Weights of a small transformer language model: MLP 3072 SwiGLU, RMSNorm after each block.
Each number is 128 + 24 x the weight over its row's rms, rounded and kept within 0 to 255. Layers, rows and columns count from 0. The size above them is the row's rms in percent of the matrix's.

# layer 2 MLP up, 3072x512, rms 0.141, rows 2082-2099, columns 128-255
size [101  98  99 105  95 102 101  99  92 104  93 108 113 106  98 102  90 106]
[[148 105  82 124 124 113 179 122  80 131  86 125 133  61 129 157 155 132 148  85 155 146 110 107 124 156 148 103 131 140 121 105 192 113 138 137 128 145 184 117 147 151 132 115 123 116 147 162 141 138 114 176 106 119 155 122 122  97 120  99 141 110 105  99 131 155 129 124  64 108 152 112 151 131 109 132 122  94 129 134 173 123  98 126 135 144 174 161 168 131 127 105  99 136 118 108 204 131  89 103 119 122 140 119  75 109 147 127 165 121 126 141 184 151 105 149 143 162 155 122 170 133 125 120 148 132 141 141]
 [116 108 112 140 151  88 137  94 143 101 119 137 162 150 152 123 136 146 153  81 124 154 124 150  97 107 141 143  85 120 111 129  96 130  78 171  87 163 107 121  99 119  64 140 109  67 138 128  87  89 174 141 117 152 133 157 115 134 116 147 120  99 166 124 125 131 130 134 160 103 128  83 123 130 135 153 123 110 111 145 148 102 104 120 140  95 133 133 166 147 104 103 115 119 133 165 174 159 100 156  94  87 121 136 167  96 133 136  91 121 128 124 136 182 125 110 147 140 130  81 117 111 125  45 114 118 171 133]
 [144 134 104 147  90 205 117 133 145  86 166 129  99  84 134  89 111 127 168 154  93 147  99 175 135 153 153 147 103  92 126  80 138 125 127 138 152 104 169 126 125 111 133 142 119 110 126  84 150 129 155  93  81 109 120  97 136 103 135  60 129 148 101 148 118 149 114 141 140 139  92 114 129 121 107 158 123 189 100 115 107 102  81 152 102 105 124 121 106 163 161 156 153 143 141  97  89  99 168 130 142 123 135 144 123 165 156 131 107 141 114 117 159 133 162  99 101 131 121 174 147 152 123 105 151 176  65 121]
 [127 152 101 115 143  99 126 137 124 165 152 113 139 111 120 177 146 129  80 142 160 111 114 132  77 150 100 172 110 116 124 108 133  77 133  70 124 108 150 107  87 121 134  85  86 117 112 125 147 169 115 126 153  98  93 146 178 122 140 138 139 190 127 111 149 102 146 114 124 139 116 102 108 149  83 176 123 157 102 134 125 152 113 107 105  94 109 125 109 116 125  81 137 102 113 109 109 103 139 126 133 188 130 116 127 145 105  98 147 119 131 131 128 131 127 163 136 156 101 101 143 114 115 148 154  97 131 171]
 [108 104 129 138 136 128 129 163 123 123  97 149 131 118 160 142 147  63 139 121 151  76 105 137  95 128 112 103 145 130 143 110 126 104 128 139 114  91 143 119 135 143 131 115 122  73  77 120 122 108 115 125 125 144 104 129 137 117 141 117 134 131 144 107 174 117 121 104 115 116 130  87  75 155 120 153 115 190 130 105  94 140 141 138  83 127 135 132 117 132 144 147 114 105 127 138 136 115  94 138 106 142 117 129  91 155 104 105 148 149 129 168 116 132 123  95 127  91 169 150 129 147 139 117 172 166 124 129]
 [129 114 102 177 119 132 156 120  90 141 143 100 129 156 108 143 117 146 142 157 114 121 165 109 123 128 111 114 122 117 117 126  73 102 161 123 139 127  61 118 104 141 106 155 122 120 122 162 134 116 142 161 173 117 139 119  87 127 116  97 128 153 109 170 164  89 120 146 111 138 137 163 121 123 118 145 139 143 144 139 129 126 120 120 168 148 142  90 137 154 124 134 129 124 136 134 156 116 113 136 100  86 153 132 124 127 124 117 119 114 135 144 112 155  99 103 139 187 136 176 175 107 131 118 153 141  90 134]
 [128 101 151 117 156  65  77 106 103 118 131 121 157 139 157 130 148 153 125 141 138 147 169  84 170 117 162 132 125 135 121 142 120 127 120 125 120 111  97 137 104 112 107 124 110 116 138 126  97 108 135 134 118 139 181 124  98 112 129 165 123 144 116  94 128 174 131 124 122 132 114 127 116  92 123 126 108 111 173 128 100 121 139 150  78 139 134 110  99 104  77 102  89 132 136 114 142 105 168 150 103 120 162 125 183 166 166 149 160 104 118 122 117 137 141 128  69 156 132 131 128 127 108 129 159 116  94 131]
 [128 120 112 137 171 132 141 139 107 117 166 116 113 120 130 140 106 121 108 141 156 111 131 136 102 138 147 181 156 114  77 148  98 157 136 106 159 115 133 162 106 123 166 106 159 123 141 142 102 114 147 123 100  95 102 108 120 108 127 134 139 115  70 115 124  99 120  88 121 136  99 154 110 142  78 137 114 130 103 121 106 153 156 141 151 131 118  90 135 172 134  90 126  93 164 153 124 160 103  97 134  97 102 112 116  87 114 132 114 115  92 154  88 128 148 151 119 115 134 126 143 105 140 130 138 160 123  87]
 [100  79 137 138 132 119 134 116 134 128 160 141 109 116 129 104  90  68 111 130 129 155 139 116 156 158 121 162 167 116 135 113  98 139  93 148 143 129 121 172 128  94 134 154  93  82 142 101 142 113 100 144  74  87 174  99 135 155 194 114  93 120 136 111 159 119 139 108 107 109 117 139 111 111 153 152 145 113 121 129 139 132 142 173 138 136 114 112 105 194 115 119 136 140 116 119 124  94 128  98 107 101  93 115 115 138 131 185 153 127 109  99 137 105 170 148 107 153 129 147 126 138 160 106  87 155 103 100]
 [178 134 169 153 122 139  98  94 134 147 126 148  82 123  95 153 131  94 123  92 135 154 185 143  96 163  99 134 151 108 116 126 142 135 123 152 111 122 135 164 158 117 110 132 148 128 112 110 159 106  86 102 164  82 161 120 158 140 129 159 128 137 162 115  95 149  83 108  67 133 114 185 105  89 123 137 139 130 103 137 143 110 175 154 131 105 120 108  87 124 145 105 154 117 152 123 105 103 173 108 142 128 126 136 160 139 113 133 155  98 125 120 152 141  99 157 110 127  88 154 140 136  91 112 115 120 151 128]
 [162 135 105  97  97 130  93 124 140 167 108  94 113 113 118 101 124 101 120 112 118  84  95 144 177 146 111  93 164 113 146 153 113 120 151 177 136 141 144 173 110 118 151 112  87 163 121 135 166 133 124 122  93  88  90 116 139 146 110 101  78  87 148 128  92 119 129 103 123  96 138 142 161 106 117  94 126 151 122 130 123 168 151 131 137 123 152 136 127 124 117 135 145 150 100 101 118 143 144 150  90 133 130 152 130  87 147 122 136 126  90 129 133  94 109  89 117 140 124 130 115  98 158 158 116 144 149 138]
 [138 126 147 123 180 109  80 103 142  85 160 102 110 151 117 136 112 118 133 130 126 146 155 145 119  88 166 123 140 104 102 129 102 104 105 159 189  99 113 137 133 129 128 158 109 120 137 121 162 161 123 145 132 118 176  83 141 105  91 179 150 128  94 122 134 136 122 160  97 150 133 120 119 130 141 147 152 130 119 125 149 104 184 132 123 129 151 126  98  86 113 116 102 131 142 112 110 114  89 151  89 113 127 101 105  86 123 136  81 113  92 114 154 142 134 144 107 138 169  75 122 140 140 102 170 128 122 125]
 [129 182 145 128 157  96 181 124 155  97 143 198 126 110 103 104 119 144 149 111 161 100 151 120 142 128 173 135 143  81  98 122 140 121  94 202 142 115 173 154 108 161 108 150  95 116 153  93  98 124 115 122 139  99 133 135 135 105 124 115 115 111 156 118 140 179 134 136 148 124 143 143 124 140 124 139 144 120 135 138  72 119 129 171 158 148 148  85 128 121 140 142 135 104 125 112 109  88 113 111 131 171 129 138 116  85 147 101 131 158 125 134 140 169 125 144 139 116 134 160 118 138 123 135 136 138 126 144]
 [116 114  93  98 117 144 128 139  95 112 164 118 132 127 161 162 119 138 123 133  88 107 100 128  95 142 106  96 140 104 108  97 118 104 146 138 133 124 132 102 106 114  84 138  96 127 143 157  93 138 106 158 120  91 182 132 158 102  88 116 149 129  92 147 132 144 126 129 155  93 140 125 121  92 110 152 150 141 175  89 125 105 153 126 158 127 106  95 144 130 123 160 147 105 152 153 149  97 168 121  99 111 146 131 107 157 118 129 162 114 147 161 136  92 158 152 106 151 106 110 147  91 105 129 162 119 120 112]
 [131  93 140 103 114 105  99 161 103 101 114 118 111 147 132 123 152 120 104 153 179 161 135 146 162 108 140 138 130  90 114 121 129 191 119  88 136 139 134 168 152 143 132 106 113 134  64 145 110  82 101  92 140 143  93 123 127 162 135 136  95 139 159  74 148 134 136 173 146  88 137 112 115 120 166 167  76 184 161 120  84 111  99 104 160 146 144 154 108 127 194 127 104 120 138 124 148 121 151 120 108 111 108 125 112 148 153  85 108 118 165 140 108 118 174 117  94  83 154 144 155 119 110 146 147 131 140 134]
 [141  89 142 143 112 110 132 103 128 124 143 109 157 126 142 105 118 147 106 145 180 120 118 148 148 135 154 132 157 113 131 109 134 141 134  99 162 134 112 110  94 130 123 114 168 142 117 156 113 139 161 136 127  95 140 136 116 147 128 148 135 126 134 173 106  92 130 101 132 105 138 155 125 134  91 141 137 133 102 148 126 183 138 141 105 179  82 138 131  80 174 133 146 138 153  56 138 128 133 149 119 136 158  72 124 133 120 176 124 118 124 133 121 106  86 125 138 127 125 140  76 101  89 127 117 119 118 142]
 [148 144 178 155 119 119 148 106 169 157 148  83 116 137 113 146  88 111 127  92  99 152 145 107 163 109 133  93 117 122 131 178 147 145 144 112 146 110 131 112 127 168 111 155 182 129 107 130 116  99 136 160 125  82 148 119  92 152 114 132 153 165 103 132  87 142  86 118 124 167 141 141  95 141 159  99 160 132 124 191 159 114 133  78 142  87 123 130 124 118 138 103 103 119 124 140 158 138 130  88 122 141  97 122  68 187 140 107 130  90 171 125 111 154 132 133 141 126 161 116  96 140 131 119 133 147 100 126]
 [123 158 100 153 119 106 125 135  94  91 152 148 146 125 107 154  99 143 163 156 142 118 149 130 102 145 162 114 106 103 102 132 116 127 124 105  98 130 118 134 135 190  97 155 122 132 144 125 114 105 114 143 119 114 163  79 120 159 140 113 193 111 125 131 116 119 121 158 142  91  76 100 151 142 141 118 136 122  77 111 132 130 139 161 116 133 114  97 117 115 113 147 133 130 155 210 121 159  65 118 117 107 134 151 116  88 125 109 166 148 120 128 174 111 124 133 122 108  91 124 124 122 126 118 144 154 119 115]]
# layer 2 MLP down (transposed), 3072x512, rms 0.134, rows 2082-2099, columns 128-255
size [100  99 103 102  97  97 101 103 101  98  95  98 107 100 101 100  96 102]
[[135 114 114 109 141 126 120 139  77  77 184 121 124 113 102 129 110 113 121 153 173 135 154 149 119 123 164 117 111 137 108 121 113 133 121 117 124 144 124 153 148 116  79  83 153 125 158 135  82 136 137 134 135 154 127 108 112 119 132  96 143 134 130 134  77 152 118 138 110 147 128 104 103  86 164 109 113 130 112 143 123 112 156 133 114 139 180 129 104 168 149 141  83 150 118 127  97 160 127 115 102  97 155 146 149 133  59 104 122 117 140 148 114 133 139 129 170 155 151 166 144 144 132 137  90 125 121 114]
 [154 114 102 125  95 137 135 154 149 126 134 158 110 125  92 123 119 151 131 128 128 119 132 104  96  86  95  98 101 135 124  96 164 121 156 108  83 159 141 168 143 149 142 182 134 153 118 156 131 107  91 136 157  74 101 108  75 150 103 110 153 140 144 145 120 134 148 134 115 109 170 138 160 123 150 122 163 117 148 135  71 123 124 113 120 166  91 119 133 126 134 129 173 104 122 119 112 115 141 114 152 153 161 160 107 104 100 111 129 139  99 163 105 104 114 152  89 119 116 111 159 108 116 147  84 115  99 129]
 [181 116 105 104 180 133 109 136 172 124 135 129 136 148 122 115 125 111 131 150 175 152 134 173  65 100  81 116 114 138 162 109 128 140 137 114 146 125 153 137 147 139 150 132 127 154 152 117 120 121 128 148 149 173 151 115 152 165 121 112 118 181 129 121 133 116 177 166  78 111 149 137 148 132 111  86 135 126  89 109 139 102 123 116  94  85 122 145 140 125 133 118 115  73 105 120 120 129 119 118 119 165 137 133  59  85 135  89 160 106 143 132 153 101 161 151 119 105 142 133  95 131 164 146 128  82 116 131]
 [123 152 149 133 125 183 133 108 122 118  79 156 122 119 139 133 120 141 119 110 111  92 154 104  82 105 134 151 147 182 118 131 125 179 122 179 130 156 128 117 102 127  87 137  99  97 134 147 148 155 104 116 126 119 130 109 124 121 116 124 114 116 136 135 147 133 116 139 114 134 123 130  86 144 132 123  82 109 125 142 136 156 130 122  94  78 109  93 143 122 115  93 149 155 118 128 117  99 152 109 149 144 130 101 137  76 125 112 104 150 125 146 143 116 124 131 126 138 130 149 172 141 107 120 114  89 161 112]
 [133  90 143 129 149 155 168 119 114 140 162 135 126 142 136 160 143 150 118 138 123 112 127  96 140 177  98 148 133 144 125 114 124 123 130 107 154 120 119 142 146 125 166 148 149 181 161 114 115 119 127 145 178 102  93 139 120 179  85 153 127 113 113 133  90 168 149 149 159 153 149 117 120 118 116 104 128 143 122 180 123  95 131 103 150  92 137 119 163  98 138 163 111 163 151 192  99 171 107 129 173 155 167 120  87  97 151 114 104 134 151 108 112  97 108  87 107 177 120 127 120 134 117  94 181  90 153 178]
 [149 165 165 132 103 142 128 109 122 163 131 148 137 156 132 128 119 145 117 115 141 148  96 114 155 127 122 110  91 109 140 117 125 128 152 105 118 124 125 106 115 112 102 127 161 120 131 140 132  96 137 161  84 136 171 117 146 117 163 137  85 108 127 104  84 128 147  97 121 120 113 138 166 159 135  93 134 138 152  99 116 108 124 150 108 129 129 122 133 102 130 111 147 140 160 110 144 136  99 143 176  87 102 133 132 137 131 140  81 167 136 129  70 137 102 112  85 118 133 122 128 133 157 119 143 113 103 131]
 [124 133 151 130 133 144 123 150 109 118 130  85 153 102  79 175 123 110 102 137 114  87 125 153 107 110 101 119 124 122 171  95 132  93 106 135 122 129 143 128 164 138 133  89  98 139 128 124 134 126 125 155 124  84  89 134 116 148  92 111 104  87 171 142 128 129 114 120 156  69 137 102 112 158 122 165 137 155 130 116 151 147  95 114 137  87 142  90 167 121 161 149 141 114 180 145 110 122 113  91 151  91 122 142  82  52 120 109 109 125 141 144 151 139 141  88 131 101 117 139 140 165 132 141 126 127 161 113]
 [123 126 133 109 107 148  96 154 172 174 131 130 149 129 140 119 140 148 154  98  96  77 158 117 140 152 157 122 129  95 160  82 164 134 125 114 103 174 129 140  78 159 117  91 125 120 129 129 103 133 143 105  87 134 120 133 185 142 137 121 102 158 133  98 127 152 140 106 126 115 128 125 169 116 167 100 145 155 125 115 126 116 112  88 116 118 147 140 131 121 130 126 153 172 103 124 108 147 177 131 121 168 117 136 131 128 158 105 114 135 141 101 119 137  83 132 103 133 144  82 153 140 126  99 153 165 128 144]
 [119 151  99 127 101  85 178 163 112 119  99 118 126 127 150 113  85 126 122 102 121 104 128 140 140 163 141  90 117 127 136 132 122 140 118 141 104 107 100 103  98  93 122 111  89 103 119 129 109 158  84  81 127 119 116 106 108 130  68 139 121 147 140 130 130 107 108  92 116 148 151 116 105 152 159  85 159 122 147 123 134 132 131 127 135 170 137 135 164  84 112 150 146 119 130 107 122 129 123 112 129 130 148 132 141 159  83 128 151 128 119 136  88 145  95 114 168 139 130 127 112 160 111 165 112 104 148 147]
 [142 108 107 109 163 109  99 133 122 119 140 110  75 212 119 157 101 166 134  94  79 104  99  88 119 135 147 125  98 129 138 114 164 148 135 107 107 118 142 153 142  81 144 180 139 164 154 162 114 162 135  75 104  96  73 110 100 104 149 136 143 110 116 134  82 143 171 150 163 114 121 130 134 140 118 121 142  92 129 140 145  73 128 160 143 148 129 103 134  95 135 187 156 147 167 109 136 125 106 182 117 140 146 115 126  70 113 154 117 142 158 181 112  99 126 134 126  61 114 157 141 157 135 184 128 112  90 128]
 [155  99 126 133 169 126 163  92  92 131 132 119 134 174 129 100 137 160 103 155 133 160 128 139 109 133 149 138 104 142 120 132 108 156  95 103 140 116 152 149 128  89 111 120 137 124 109 106 164 114 124 150 133 105 131  87 114 109 133 136 168 116 111 128 117 150 123 136 123 143 119 153 101 174 120 144  95 117 148 100 163 131 148 122 122 106 130 135 145 132 136 128 109 124 159 162 135 116 161 133 136 120 115 141 125 133 135 172 146 119 115 142 136 154 147 140  99  93  84 130 122  94 119 106 134 126  79 171]
 [104  63 149 137 143 143 150 119 104 154 138 128 145 139 100 128 128 157 183 138 156  98 132 121 109 149 115 132 113 124 125 143 153 146 122 123 112 152 148 137 146 109 124 117 161 111 127 160  97 131 120 115 166 140 137 112 146 167 129  81 128 161 133 147 117 144 100 131 131 120 115 148 116 142 197 136 103 182 178  78 110 120 118 183 133 146  91 133 168 127 125 137 163 134 110 113 140 154 133 165 171 129 139 150 157 180 106 123 159 146 142 142 117 135 124 138 140 123 129 177 142 113 144 128  78 114 170 122]
 [112  94 126 150 119 180 119 128  98 143 110 118 127 142 135 125 117 188 130 156  98 123 104 144 124 113 144  94 122 166 130 119 102 146 116  99 161 132 151 122 142 157 167 141 174 180 125 150 122 161 103 144 155 150 133 130 120 139 105  83 124 149 127 182 150 128 117  90 175 149 140 148 151 112 138 159 109 169  76 113 156 137 131 121 126 102 129 115 125 107 125 121 161 129 111 109 103 146 151 147 184 130 138 129 161 213 149 163 112 146 111 104 121 124 126 110 129  78 141 120 157 146 115 105 111 101 143 132]
 [136 162 139 124 125  90  96 104 102 132  86 122 151 123  92 132 104 111 156 154 147 135  92 178 143 103 140 147 102 128 129 120 128 151  71 133 124  64 125 124 132 114 166 124 107 149 137 125 157 102 147  38 175  98 123 100 113 136  95 118 151 113 122 104 107 136 109 118 105 151 112 143 134 130 126 139 133 137  99 150 120 160 112 122  95 137  67 152  98 127 134  79 104 148 140 133 188 146 134 132 168 132 148 110 145  84 163 145  95 116 108 158 130 121 115 128 165 100 149 159 154 156 129 121 136 128 124 149]
 [ 97 107 171 139 119 147 135 144 119 143 147 135 146 114 136 120 123 142  79 122 143 120 144 111 168 106 158  91 115 161 120 139 104 106  92 139 173 162 109 119 129 165 111 144 117 146  96 151 118 159 127 131 129 113 151 139 143 132  93 134 110 174 121 117 116 115  84 143 116 119  94 176 115 102  99 152 138 117 141 117 130 172 121 132 113  54 161 117 146 185 108 111 103 145 111 158 106  94 173  95 131  84 179 127 113 125 151 159 149 105 136 166 143  99 119 158 137 159 135 136  83 106 133 137 209 123 116 141]
 [117 138 129 129 124 158 114 135 140 166 100 110 179 124 135 121 109 148 151 119 106 105 130 126 108 166 120 117 127 123  77 148 155 106 139 104  75 124 117 173 166 158 159 102 110 118 165  76 118 109 118 105 119 148 139 139 125 100 108 100 173 138 143  93 133 105 125 162  97 115 140 130 121 120 116 113 169 119 147 125 108 121 119 109 122 127 137 134 117 177 136 143 147 125 122 129 159 129 172 143 102 120 133 134 161 126 152 116 158 123  75 115 132 159 146 129 132  91 107 129 139 128 159 147 131 125 140 157]
 [123 129 144 152 151 127 154 134 133 101 157 142 100 141 124 117  92 150 103 126 122 167 183 117 149 126 137 123 104 159 127 212 146 137 117 110 172 105  89 118 159 123 217  98  92 120 170 104  95 100 117 131 129 134 105 121 151  73 148 118  89 129 190 130 116 125 144  87 132  95  97 124 129 102  94 156 141 115 129 112 115  96 100 145 121 157 136 117 145 113 139 130  86 139 121 140 125 156 147 117 130 135 175 115 121 111  94  88 125 147 197 144 144 147 132 112 100 133 128 173 126 125 116 113 143 152 106 171]
 [100 105 135 147 130 154 130 129 106 170  91 115 127 109 151 115 151 145 144 114 110 150 151 120 113 122 100 147 126 133 136 132 100 123 143 148 148 136 122 114  97 121 175 144 137 115 137 129 108 102 172 123 168 126  99 166 152 108 189 135 101 105 118 153 168 142 155 122 129 140 141 121  66 134 148 152 111 112 150  85 168 130 144 130  98 102 160 144 137 106 152 117 138 133 110 122 136 131 166 107 126 114 108 135 127 164 114 116 113  97 166 141  82 131 119 108  93 107 132 123 131 123 134 119 115 135 116 129]]
# layer 2 MLP gate, 3072x512, rms 0.139, rows 2083-2100, columns 128-255
size [103  98  97 101  99 100  97  92 108  91 112 108 109  93 101  94 102 101]
[[ 87  86 104 101 194 102 173 166 130 122 131 129 111 117 144 110 145 157 119 165 144 125 160 136 101 134 161 164 191 163 140 129 150 135 141 111 141  88 130 137 134 125 135 100 126 113 159 122 147 160  95 118  99 183 118 122 138 121 132 137 142 158 130 135 101 103 127  98 149 120 120 126  92 122 152 145 121 141 155 150 120  90 173 127 126  88 156 141  88 142 147 116 112 168 164 123 107 148 103 164 114 116 123 120 126 110 164 144  95 154 101 115 127 130 134 131 104 113 144 108 120 136 116 163 172 116 162 137]
 [125  71 141 118 166 142 137  45  93 152 109 118 139 100  86  83 128 129 129 107 128 172 103 110 106  91 110 148 102 142 138 114 127 122 116 130 100 127 106 119 128 107 152 133 160 147 173  76 106 114 110 166 169 110 114 152 140 160 178 135 141 132 105 161 158 106 167 140 134 153 129 142 102 113 106 129 131 124 130 145  82 160 134 148 107 102 134 132 129 155 118 136 142 130 114 130 144 129 115 156 124 112 125 138 163 141 119 117 154 176  62 172 136 148  94 133  86 122 104 146 110 173  79 153  97 137 144 159]
 [122 132 134 128  92 110 175 104 171 132 114 136 115 121 101 139  96 116 156 122  73 143 118 165 147  95 153 155  76 107 152 116 185 129 148 157 133 121  96 159 136 106 154 152 124 126 170 139  87 112 136 122 105 117 122 137 125 161 113 128 139 131 184 121 130 134 164 131  99 140  68 128 152 104 131 163 137 123 127  93 103  93 140 130 118 103 148 142 101 155 101 145 129 135 138 126 137 112 111 124 162 107 152 149 150 162 125 150 158 150 102 119 114 185 121 157 133 153 145 150 141 147 174 147 112 143 157 102]
 [105 133 146 142 124 152 152 130  79 149 142 127 115 157  97 112 162 116  93 141 150 119 116  86  99 124 124 132  87 102 122 118 132  57 139 129 124 151 150 127 141 125 114 115 137 158  94 131 127 129 125 109 136 132 141 157 140 178 126 108 130 152 134 167 127 143  60 174 102 128 138 111 125 134 140 159 156 129 152 116 106 132  87 149 125 106 142 144 138 134  99 122 150 122 122 144 131 131 137 148 133 111 131 106 100 114 109 149 141 121 140 155 114 152 103  83 124  89 123 153 102  98 132 146 103 160 121 115]
 [117  71 143 128 111 135  92 127 128 130 122 131 103 116 109 109 118  53 170 119 179 130 127 144 122 138 112 140 148 119 136 103 147 116 176  69 112 159 169 117 102 168 140 133 128 154 132 107 124 169 112  99 116 105 128 159 144 137 112 155  95 128  94 100 150 179 168 117 136 139 138 110 119 156  99 156 111  85 110 111  96 120 141 178 138  92 144 101  85 166 125 113 115 128 134 123 152 131 130 133 122 145 121 129 133 142 178 170 119 126 110 184 118  88 134 135 143 143 107 117 140 132 119 120 139 137 122 124]
 [126 103 117 106 116 144 145 139 112 132 125 105 108 175 148 123 126 135 107 147 126 162 112 145 172 113 124 143 136 115 104 116 126 125 115 135  74  83 114 129 118 148 111 162 133 101 156 117 130  72 120 125 109 121 139 127 123 145 157 146 143 110 144 120 105 144 159  95 147 122 121 126 127 200 161 143 143 129 109 105 127 116  75 138 162  89 133 140 136 145 104 145 193 110 109 139 120 116 158 119 176 118 159 138 149 107  95 153 136  86 123 145 130 191 126 130 109 125 159 139 144 133 156 131 131 138 220 102]
 [164 140 134 138  80  99 142 135  97 118 144 125 124 160  97 111 134  76 145 145 112 122 151 134 100  94 133  91 111 122 146 137 158 110 101  97 155 127 130 130 154 146 120 142  99 116 116 105 111 127 143 145 124  95 111 133 121 110 158 145 144 117 150 131 126 114 117 116 125 121 111 116 142 117 121 184 133 125 100 129 111  85  93 122 123 144 114 110 120 104 152 111  78 133 101 133 133 100 144 182 155 158 139 129  86 103 124 140 111 129 156 114 172 142  79 132 125 124  94 178 116 146 114 123 112 120 178 117]
 [106 128 107 154 135  88 120 159  91 141 139 117 107 125 156 107  73 155 148 121 100 132 157 135 140 123 134  88  65 132 151 133 156 111 185 131 120 117 123 140 114 155 116  97 178 102 106 151 136 121 142 152 152 106 121 125 170 117 130 134 137 103 110 143 125 128 184 145 130 133 201 152 111 177 137  97 131  80 124  99  91 152 134 129  98 145 157 151 135 154 127 127 137  96 131 144 193 169 118 123 101 137 135 107 100 102 160 111 152  95 111 119 107 139 130 115 155 115  85 137 166 110 162 115 106 127 125 111]
 [ 87 118 124 122  83 113 137 125 148 154 111 143 143 136 171 128 145 145 147 184 108 135 130 148 106 207 119 118 150 141 140 141 130 136 107  87 137 133  80 118 138 121 141 160 125 102 144  99 133 142 156 177 148 113  88 111 116 144 129  97 140 161 134 154 140 111 140 129 122 149 146 106 131 113 132 146 135 193 135 135  72 155 108 105  98 141 147 116 108 126 127 125 111 131  91 141 101 131  91 145 167 134 140 111 110 114 165  88 127 181 151 119 131 147 157 136 119 116 119 123 109 106 148 150 146 127 153 137]
 [124 113 135  92 112  98 117 122 148  87 117 128 114 129 152 136 140 129 127 153 132 131 137 115 123 105 111 119 131 115 128  68 146 141 181 169 117 117 166 147 112 147 118 118  95 143 124 111 112 125 142 107 166 100 113 155  96 127 119 125 107 109 130 122 155 128 123 144 131 115 119 176 143 122 124 109 132 146 142 126  81 139 143 153 132 110 148 124 102  82  58 120 116 137 118  96 112 116  75 120  83 148 132  71 166 112 178  91 161 154 142 125  76 121 139 125 140 141 101 133 139 120 126 153  96 121 145 128]
 [148 126 168 103 196  99  93  90 141 126 139  91 128 142 123 126 130 147 136 115  96 138 146 154 163 174 131 130 119 135 154 142 122 134 128 117 107 146 148 152 152  88 107 118 135 121 116  93 133 146  95 151 144 128 124 116  93 116  70 220 173 147 103 163 100 138 144 126  78 141 145 111 144 131 179 100 132 125  47 125 160 139  97 113 107 154 121 104 138  81 133 138 100 109 140 123 145 107 151 161 125 105 128 126  80 111 112 150 124 119 165 109 120 101 134 121  85  99 144 116 143 110 101  96 109 134 132 119]
 [ 90 155 128 134 119 142 146 112  87  75 135 127  86 130 160 145  99 144 135 127 120 110 127  79  81 138 110 155 120 136 122 115 152 150 106 103 126 131 120 128 137 109  92 135 122 154  57 164 152 131 150  90 161 119 120 121  84 154 121 130 150  77 161 101 104 131 147 143 132 156 123 135 111  96 143  79 124 117 167 132 136 121 141 110 117 127 151 123 169 110 139 131 140 136 120 136 139 144 141  78 156 139 150 109 129 117 110  94 121 136 109 132 153 149 181 155 122 100 113 115 133 154 165 133 127 151 178 154]
 [137 129 103  95 119 117 136 119 115 108 132 130 184 145 140 121 153 174 104 146 160  87 148 135 160  73 178 106 127 104 119 113 141 102 151 102 134 101 113 112 144 134 153 126 158 117 156 139 120  91 127 133 106 141 112 122 190 117 144 143  86 125 149 105  95 123 121 183 132 123 132 122 127 117 121 167  84 127 150 133 176 161 126 117 136 168 156 164  98 134 152 128 127 120 142 122 146  76 135 179  96 110 163 122 113 125 131  86 169 100 150 107 128 117 121 142 120 131 138 108 117 100  79 112 198 115 115 122]
 [126 142 166 161 122 142 152 142 155 118 128 118 114 162 141  74 119 138 115 119 158 158 132  86 172 137 160  93 129 122 129 129 118  92  93 115 153 111 107 150 119 166 110 167 126 141 176 191  94  98 133 112 123 148 152 159 135 160 119 148 114 163 136 203 145 167 154 137  87 110 144 124 151 108 122 114 107 141 144 104 140  80 160  85 171 151 133 153  90 107 112 107  92 126 147 108 133 124 138 130 132 118 140 153  99 119 174 115 126 149 128 120 147 117 126 169 154 144  73 136 123 104 144 154 146 125 105 119]
 [104 136  85 144  98 105 114 151 140 135 156  82 123 146 107 160 158 114 115  94 150 154 114 150 115  92 158 130 113 137 164 108 120 157 123 113 145 121 128 113 168 167 127 119 145 111 148 120 106 127 117 131 152 161 119 111 122 122 103 100 145 140 102 136 127 141 110 142 143 147 155 120 135 132 147 151  89 115 131 130 159 148 141 117 128 117 151 128 143 185 144 114 107 127 147 138 129 117 144 158 141 108 103 113 130 167 145 140 160 135 184 141 140 132 148 104  89 164 159 103 122 114 120 148 128 133 143 148]
 [148 112 102 146 163 125 127 152 112 107 129 119 124 121 175 115 124 138 138 169 132 116 127 132 166 116 143 145 156 159 145  67 111  97 149 151 128 123 139 148 171  82 147 133  62 143 139 120 129 123 112 139 118 136 111 124 146  92 142 113  98 120 192 139 173 138 140 130 107 151 107 105 167  60 105 147 137 117 124  64 116 127 134  94 125 118 113 129 138 152 155 129 167 111 146 143  76 120 109 146 146  94 158 101 159 102 115 156 121 116 140 190 142 134 118 153 118 153 102 162 149 167  95 142  91 135 155 157]
 [155 107 107 106 121 103 126 139 114  82 104 100 183 105 104 105 126 129 149 117  98 107 152 102 121 154 130 136 147 123 122  86 110 183 168 128 147 126 164  95 142 141 147  86 188 126 108 109 112 158  93 107 156 136 135 120 145 145 135 133 152 165 128 114 196 134 134 114 101 146 149 146 121 147  88 145 120 130 136 127 113 138 108 130 102 171 139 148  95 120 137 118 123 101 130  86 136 111 152 106 121 137 171 116 148 135 106 128 100 132 109 170 109 123 121 149  87 104 168 148 115 136 130 120 124 142 132 126]
 [137  94 165 117 127  95 107 119 137  77 103 153 120  95 129 116 139 115 129 145 140 123 165 139 147 130 104 138 112 160 133  87 100 153 122 130 124 101 121 157 143 121 114 111 131 116 135 113  96 131 116 171 132 134 150 149 100 128 139 160 100 104 162 160 177 103 164 161  98 113  97  79 118 116  70 131 120  96 111 125 125 146 125  63 117 141 141 141 115 182 155 142 181 126  95 164 103 121 144 117  81 131 127 123 109 135 153 155 128 147 152 114 126 125 131 119 163  86 166 141 133 111 145  87 132  84 177 147]]